Weights of a small GPT-style language model, trained from scratch on English Wikipedia.
Size: 16 layers, width 64, 2 heads of 32, MLP 256 SwiGLU, vocabulary 4096.
Training: a variant of SOAP for these matrices, 5916 steps.
Each number is 128 + 32 x the weight over the matrix's rms, rounded and kept within 0 to 255. Layers, rows and columns count from 0. Numbers have three digits each.

# layer 9 attention value, 64x64, rms 0.0762, rows 18-35, columns 0-63
195118101098111139149108119185126125105139138161136138205128108184150161181125122097144098123127138053149173167139129136128179115130202124176103086143182091124129108107176116103104163128121091
140148140112151167123104119169085159084098125151132144125109091128096163144172123102065158134088123119081140089093150118212136127105116119153121197139191128128089183082148143158163154133066049
127195132143055059133161159169112123103174145175166194143118095110103195194117125084170138125146160124196059122112122107147141127159087111135149154146155172142089130144117169220122166172159133
169158099133132111168137153114101121120101111120127160162112103164080114174083092165118202115124161144095100099125087120109163158040220145081117141205142105175135127102157149164100139131142104
096094136090113175068150051105096095136140164076122180138116148149023168191155125135105177151115120121159103123105172106119142092138172132103108142160101099162148124102204153104199077073106156
075146122136182146154122155095095188141102153089079177088137115137125134126108178158090121134159110165113160131189146126127159100151136117145133125108146146121071129129081167153155103119134147
110208103197124123136059123115135084168113142166105121118143135123102092061108119110104127099162085158128136072135098179176135161155120139079187143145088124114148122141129135102156104142099173
157044113158075167124100190144103105132112150148090110102179128139103070117101162121131213183176077125161140132147192143112081144094116152134107128133142158114116073166100121080109125123117101
081148164135120168146119138089156145135100139108149139130103180139117123066080143099115244158064092111139115090097178099136087135113096101126165105154156191084149161124144085138127130114123093
116149172109115140121146179112138090093106096153116097111084133174144117119122146040123117142104175166149220159165111147168173168063101081111112124141089099114083157147170135104105167118192082
141113158093159154096141150079181072084174153178060134123221116134124150107125121077119160112182160138195130152135097130188108136109154176109133151119114132156139072073104147074113149124084125
165072115126170194126171168060125140107124166122112143070202189142161146119167186093089130082144138083165144144166127119076095095171128088092111105167079089152148095156185147190115085146112090
122109096180139133135115122128155138076169105112153135174111150141116104172124135127100147140108139194159127154097189166147157085172134149151086122093077125076146085110182169122103093142186066
120114205205187147157097087121150068125144125085125085082108110058142155067111154122073194157146133141129112110167143186171071162168123105114097178129075139134091061146136155074129145174103130
110092188114135193104086132159115129148121130119077115132153178091120157164174144151089160082119107150113156148213156129096107115160157126077178073127133135113138138144137147130169079140117161
090165131061165126131042098117149110160126128144115114107121143104152181131145160153128142176120091151117138174153118121127093129132098115146106151110094117119155113098145139143148076132125116
211091088128158125157108137096113079149105158098100117125188099199140173100173171112121172118132138098186165129124142114103127125159133131136139155133144148134152120134129116132159099157140103
143118174146109123137118096074203091176147105124094135155106171161134135148090094124148140152126131088139118099095111130121121115153103083096117123119072106084154213138128101074057127120129166
# layer 9 attention output (transposed), 64x64, rms 0.168, rows 18-35, columns 0-63
073127130120104147126171172119085123118084144187154171220168127117123152121150139175101162150082117133091118156122096159070162148056164143155155136114105149195144175123126140106177112083097111
132171142141078118106082098100140145155203184138137160183107153140109144152148151114075132150079150147148125169116136161112099135139070142103102190077106152166073130157145144159123114134085062
158126107062128148134159080077193180128128168101151130139118166063070098067102152143078147085152110138098094185048137139107106177119164077147087092118157105108073148140112121130098151074089170
086096116138090150130092116103183101108115161094113187208131143173091200155150104096107096109153100127101062094120106092109139157085127083126206104128103145141117105161137114145084062129152156
106148134125138153117106203150176090118172167128111157102150141125116123186082152150084095103139090036127112093091164114146082151168116135103179127125167146174154117093171144099136120197117099
149104131160124128121136113129172151124156116119105174058155096106141062141157080109101180158125093098174115080166151135128167114161092137123065147159133055120143121144155109160137112115123134
126099207161144140086085121135150102127154102123082075115052134085130146088125151096130172130109077136099102149104172090138133102145109143162145134103151122100153108147149125145136082127147125
120153092133118173082162142150097083133201070189117179153113110117114122128155128123162087134108092124075099127130097122072162102125159160126074082160170139082090149126108125135102141152095130
132149115104183100102123086173086084172215141144122130097189113110037145122078150100151142102140196125123129114150089117077098154151075100126135109155134132066086080118100162183125095140137125
140101087117243079166079149101084163115123109166160102203137116166110125142169123127100172177111114154100101127090097136155125051132136076121118120141119117115140140113072138129093074092078103
075102078177133175134127105078128084059084147094139101183108173139133124118110149106170098087117092092131120095135169134118132076102104139146109142143119095107083196063127173124130108128118098
136123106073162167092109148115112106085136097120127159133122163144144070128141076165165124086180063124167130131165133173155088151114071175092197077112127034108151123104146216168140118162094131
095112100106126119115130084136092094134129162160114176106149106177114122123144146163117203163085145151119142106095104044154154131162193138154137065096132137107075169130172176112099164148113094
131078096138181130135126094167167111136193139080144102134119098183166137082155113080127112147106108135106145126101180100141094206152148170118102187172096107046139150106166153088115123152116090
159127101102149098139145156127102104057142088136202184114139114162137105177153106186109128149139138120132108126085182134076058168164153084119112097153110065056158143165068154165111176120144128
149136136127122173120145110159116092099083107095170134127131093197149120151150066144127079098119172127097152082150104110130134156129112122153158149112102112127123133145148168107155155163116144
110206127078069157143121168152158145132150108142097117134122122110140109118150127169102153156117118143125106167115114128147097162141111133145130079143095071120173160144204170150135135124125183
119122113132124102062138113163117126154111147183181187040131106160124105140116177139104158062100082156089134125112121147157162118112133162048091109137147156114149112100170133137166124173124101
# layer 9 attention query, 64x64, rms 0.0705, rows 32-63, columns 0-63
124119106110108163127122144102137124125170063121137136114112080137156131109130125103120126114114118128149137154103145150157103124113107164114127127166114166086129191116130154126109086158108142
088103124131149143094172126154118126161137100126088151154150053142130129128172126154151129133106131167111100128127159135130136153117123085158099134168075105091126132129091146119122174152129125
112144207127133153158129159135113137130131148138108145159109084110132125126134175166152106161141108141146132117083090129103160115128131085133101157146123077117114081137087126142140147140098128
138104133107089136110131103170147174125095079146084099094149142088124117132137145169097157087106103149135138117121119096082129174137139144168136141109156081138145109136148105133127109143160102
132101151088133177112071161147088123131116139184093140162136102126108156142141079154125165157135124158128134106103128116082145112133113096118153166140143131129134089144106098147114140122094140
156152087111112138108140095166156153171131120147101097106159124076125136105151140119122120130132129127127126140125125104125137143160125128158167172097132122157136117106123095138147095124134135
053165114217142105142164087136180146136129177092178117073137123086116045128148180126134153107085117106105079136170094134128129185067141074136134153082129101132132125114145109129123139143173085
115115122155099101127168122101107103151129149087177134144102164135131101146128105145169143123083101154170134131112115130134126141110150119115122108170135123116149132152171125093124154126179130
133170127113079138111133128137120118188133163109102100083130191079135117119117157125152112147142093146127156149122120093129133116125129123166140112163139145180177108109121130157142126157146136
139152049112114098110157096151099123154130147071111131119169073109186104133125192138154123106146134092049191136126137132186116081138167211113135088122113151123136134080121146115134145094192143
099141088111119125084142107164105097117093164101135108130133176088120146182098128119168142126141080114097141179150088169133113101115165131139166138121113122148149155161137140079125124118116148
179135150086136155134180182087095079142164187153087119163085121114134173115102135099136081168128108177195096096098124126194168143150120090097101109177096112177163123111125157103125168110097132
177166109105069138076143082088092091116177151097148150208162109121150109164148201131147114120089118095058156116107182103181103113133167153123128149127135158105141109108182171102042145141137111
144143138116095155154128139085121132106115181086099129098113092110144123060102146079168139177086179121160131095145154161179145103140174145097111101135137140129121127100152111108135113129125169
103113122135186121069085164162104116137119041146135119147099068144120141109148133151079079177151178160132166132103167124148116115125181094122098144142081089085157136128043150113083122077111133
102130180106151121102098132153114096092103145096162161094116131085135131205143191117188159106141105166118141172129138132128166142150169191156171086113097103158195148161177100075105170108122174
137155140148162135143057074099127154100191054114158192167102125152094067128176124160027121111126190111105117088186154147119150138086155120158058110164121160086119139095174116157097177126099081
158093197104159006111036072100116117095190093159137154133131131138109086150178143157114162161117131088092162100144149109042133170141177105108195136128095167057153128125170094166164180105024117
103074133181135161106175141141146141186174148131099102154056033143091111115145075106186120132179162159094123120141138134086147099084049161175121078135099110107148148115100163176098059117099106
137137121102157205194136143177108137238156138122157040143110091129121124139109094122135176055081184137115129128072123120139135074135122178120111138128134093204112125125093095195108092073144092
123125123137134121101111159194070102098190152131091118157131081041140069089163112114131104127126077116187155107162093151095193108109099051133149146178143129113195132110127118065097188121106100
143185125104129130103148122075119128093107179171069137122126105096136189104148143078175141116156037139097096111132137115178106166138153164186104096123147161107158224069126058117107169140120157
084111089116146133153220124120170182154113106094105104127134137108120163116164067137054090148105159165107122158099127127175086134160037112120155129119161167060110127145045133142089101060122158
127141169112076111190147125136178174131129215105195142132199155092131129090128101017172178120109106082145158150089075190111131147120124133105086170146200127094076104113174163125129108079090125
152124135186179125177097168142112117131139109200146090145179121132111172146155077113217167228142119120114152123055222118206068130155111092102040086127110101153091164146155126130133069156056116
169116156164217105141162130151157093120092107140132096053145116144106154106168136110179118092144106178115138055127122151090202206119183087116161219102149025142052179178123157139145123120155066
110139164196121138095114134190096135189168106036123183109146139092078130087159131149084155134123124127104184161092104066141197130132148102057163123099069113232108173160121157107165038133140059
103108104125110117031129149143073064116167047152167119106111067091177092156140087175025158085170099068120126141122137125165136159080099119077127148189110123151145084141191105104109160063149125
095153135131130088163138132178140068106059024093166099072173078110092074165080162122146113156130106137084161163117158086069010141147083065139134101159132093110185132103137059168165130145091134
127072138151080164108142083126161129160130109139139139114154180041167146036134148149154112176136101110114150128145101087171198147194140089169097143170112108112186168185169119150055105114178205
098097180176133115132117128101154163149142101057149142083114141186141153129139134185180097157189101124142094117097067106188120128128112146109148159194128201204121103112105142174092118151133160
150041126180091147167115086115069106133154109086131124114112122097098009080164135124168144122128187085100124137184126095171143167107093120149160138062195135110153086057102074114127171148177213
# layer 9 attention key, 64x64, rms 0.0736, rows 32-63, columns 0-63
124136191099115130140132137145137192143102088143139122146119124118123107116135121162112118158135106099131127093076129146166134136113128111149130156153115125108123118101155103115103138131127155
126130111092136142101139103116079143109132153134084129088147145147099123103118139161144132160156133128106134150085186151135140128147169120108126126127137169141134125138111114141126099144127091
139189093125139168130120116120108110079136104137144126147120153131121128113085190125105141127156115147100116115169135110124084093136123158083132089127135128103140155096156113093122104124140088
142108145112099145157131149154155106156099091141136115140138080105124126118150166130099117135138121122130074123098117091103144154120081123151128110099195140124115123129146104096150158095158108
110137133128097134127133135134127166113129083131126124136165126140114098173135139141088088115162134166135119125122167122171107127167131125118145095071141102127133130117162111096127114120123125
107096178105094134106134161142133123151078110154117130131162156131110106136153134148119121143121115152161115117126133135100133174118084058164161172135169113140110107168151142112125095148099156
122136116170137131158085139164144054110124110173120125127154176173120102112077127110118148123137123176093118146137116132092130152154059138165136168134175093142113132139123167123168070151060121
149150068170103100128135078183158147164126120121126101081139169138153105122094176142170156110125146102152170161108124114152089114119113160133117143151126136096156129132098113158154161089123142
168141238114146078131061158107143082102080155177134102110127147152118128129176063132119102174117096117175135117136096112085140208124148084165166151221125151098170133163119185155109193127158198
166195103095154118156138100126136084130159109112117101088078116131102141131100132106129146121140141111152131151122123149082158098133160150081111152098110137108136124128126115110156126096134110
075145152209101130152167070175162165151114116139163146123159156130173133123122186141146139097080159067099141171160120122100088105102098141107117145132119160095154143186116116156118167126134138
191143100143124143112155145116148109134133072106138098065097107138165097074179229165083090118127111115110152082128165070130134147174176151121128080140136147113118119123144098101120087122155125
143127123155147114129189128139109248119059150123152062054167131154140172099122082141153112122128202236121103112134151150158121108150138147117139107140124112141037140121123146150064077096096136
145133176139157159093140046124101080173140106093160148107077125135119146151109131163137121118106089074102163121116174138088135127121173056098111154129053137161128101102146093129161175128124130
173120198118120130204177172144204122140145224131186083130165143205157149136113111132140130077133148083163052093110123180145105098126136179112156122110164099069145097143147151098172107150190113
059069104127135081131106126158175144154104146178137155153119159178150162175121177116140132095138139108125094117105130129071042121113107148154148163142093143114122114172143196138123169127158080
110126070147132138117161216127141101111096039192120203097090090139123159136110136122163098144113157130129082077151152096099158169127141105158159107135102115144097130118151152129112066136103114
093073205016059174108170125073144153128149143171132167170159157127186108114108146133164136179119130109115125172098160197086156121097150077164125130183159202139150056166080085147124209131123136
076156099248100129097172090114175173155089081073092113149125129105105158134166132104200115151205153142072148139162212130119113084096161145174103125147080108113179132113127174103120108155088148
125160056054112136223152107181191164164067142184173111083111120115104113133142116130175173117115156100131095093169193126144096081119122160090042137081147072139116164158109159145130184084177088
159150112094156130075133125187103122141128126132102101159166073094148148182152128101155099142143105165136192162095140113114142108097140061154131091139113105122192077091092094091171116131125107
143153108117131127083146146074119138123152122157123108144147139120179207129167145131147162145171053155096114119119093111153194122181137122128149173147116207154148161199094094069136175132132153
122165099179133128168116107180174175143102119156081108093071168136137157075096102105139146153073097163120097118112178082138113135135112098189170106147103100099132127090100162143065052082139062
123113115098110109135073094116208152105199255094141165156177131078090119158126148068143127167108119173082150157178068124077122145094124122113065148150163098090069091124202108131146072096147123
131091141155155093179170146097117038156078099141161114145121156075094106163134108053203187162114127110056101081092108097157141195169093146083086058128120058135106156194154151129126082200131111
181132153141173131167133122117169105118120063056160097200189093170080143172147152132023104110155085128112067138094106084114165206126106124140123192148180100124121189153171165148197103072178083
081149137148106031145143120210064122150166123102153177108119140094102137115139174179080166136093141123183141131044120116117145172071165142062170149130065059089108138091177186133172114105184130
104190068097103150060161143148087114140105080119113167131090109117161120088128074136092124091126143107161144173137180091201165095125094126078181025183194177141157112102228095134150101083169108
112130146123071144130183156142185090163183051126154120061140111065118112081145147125063138137064123164077118113145148121156138095162105083190113089098113088190130186139157124158078139152100094
095170180130112169106210128212123102148197093095083140182143131095118160088147088111177061208140082093208141117122079153182202146126074151116116149170114056098157107162136161129130126132179218
137174117131119117148148168076116156160088101017160137078153131155131061088141058055116142124187127108220187101106108131135089139131096128142106173177073093159070114077121129104123110123146138
151100081135118189072170095134133110148114104174129181119184170089124108110101131123173099060161173188138110207146194110124136145154102122162132203078160099102134083079113087134117173142142184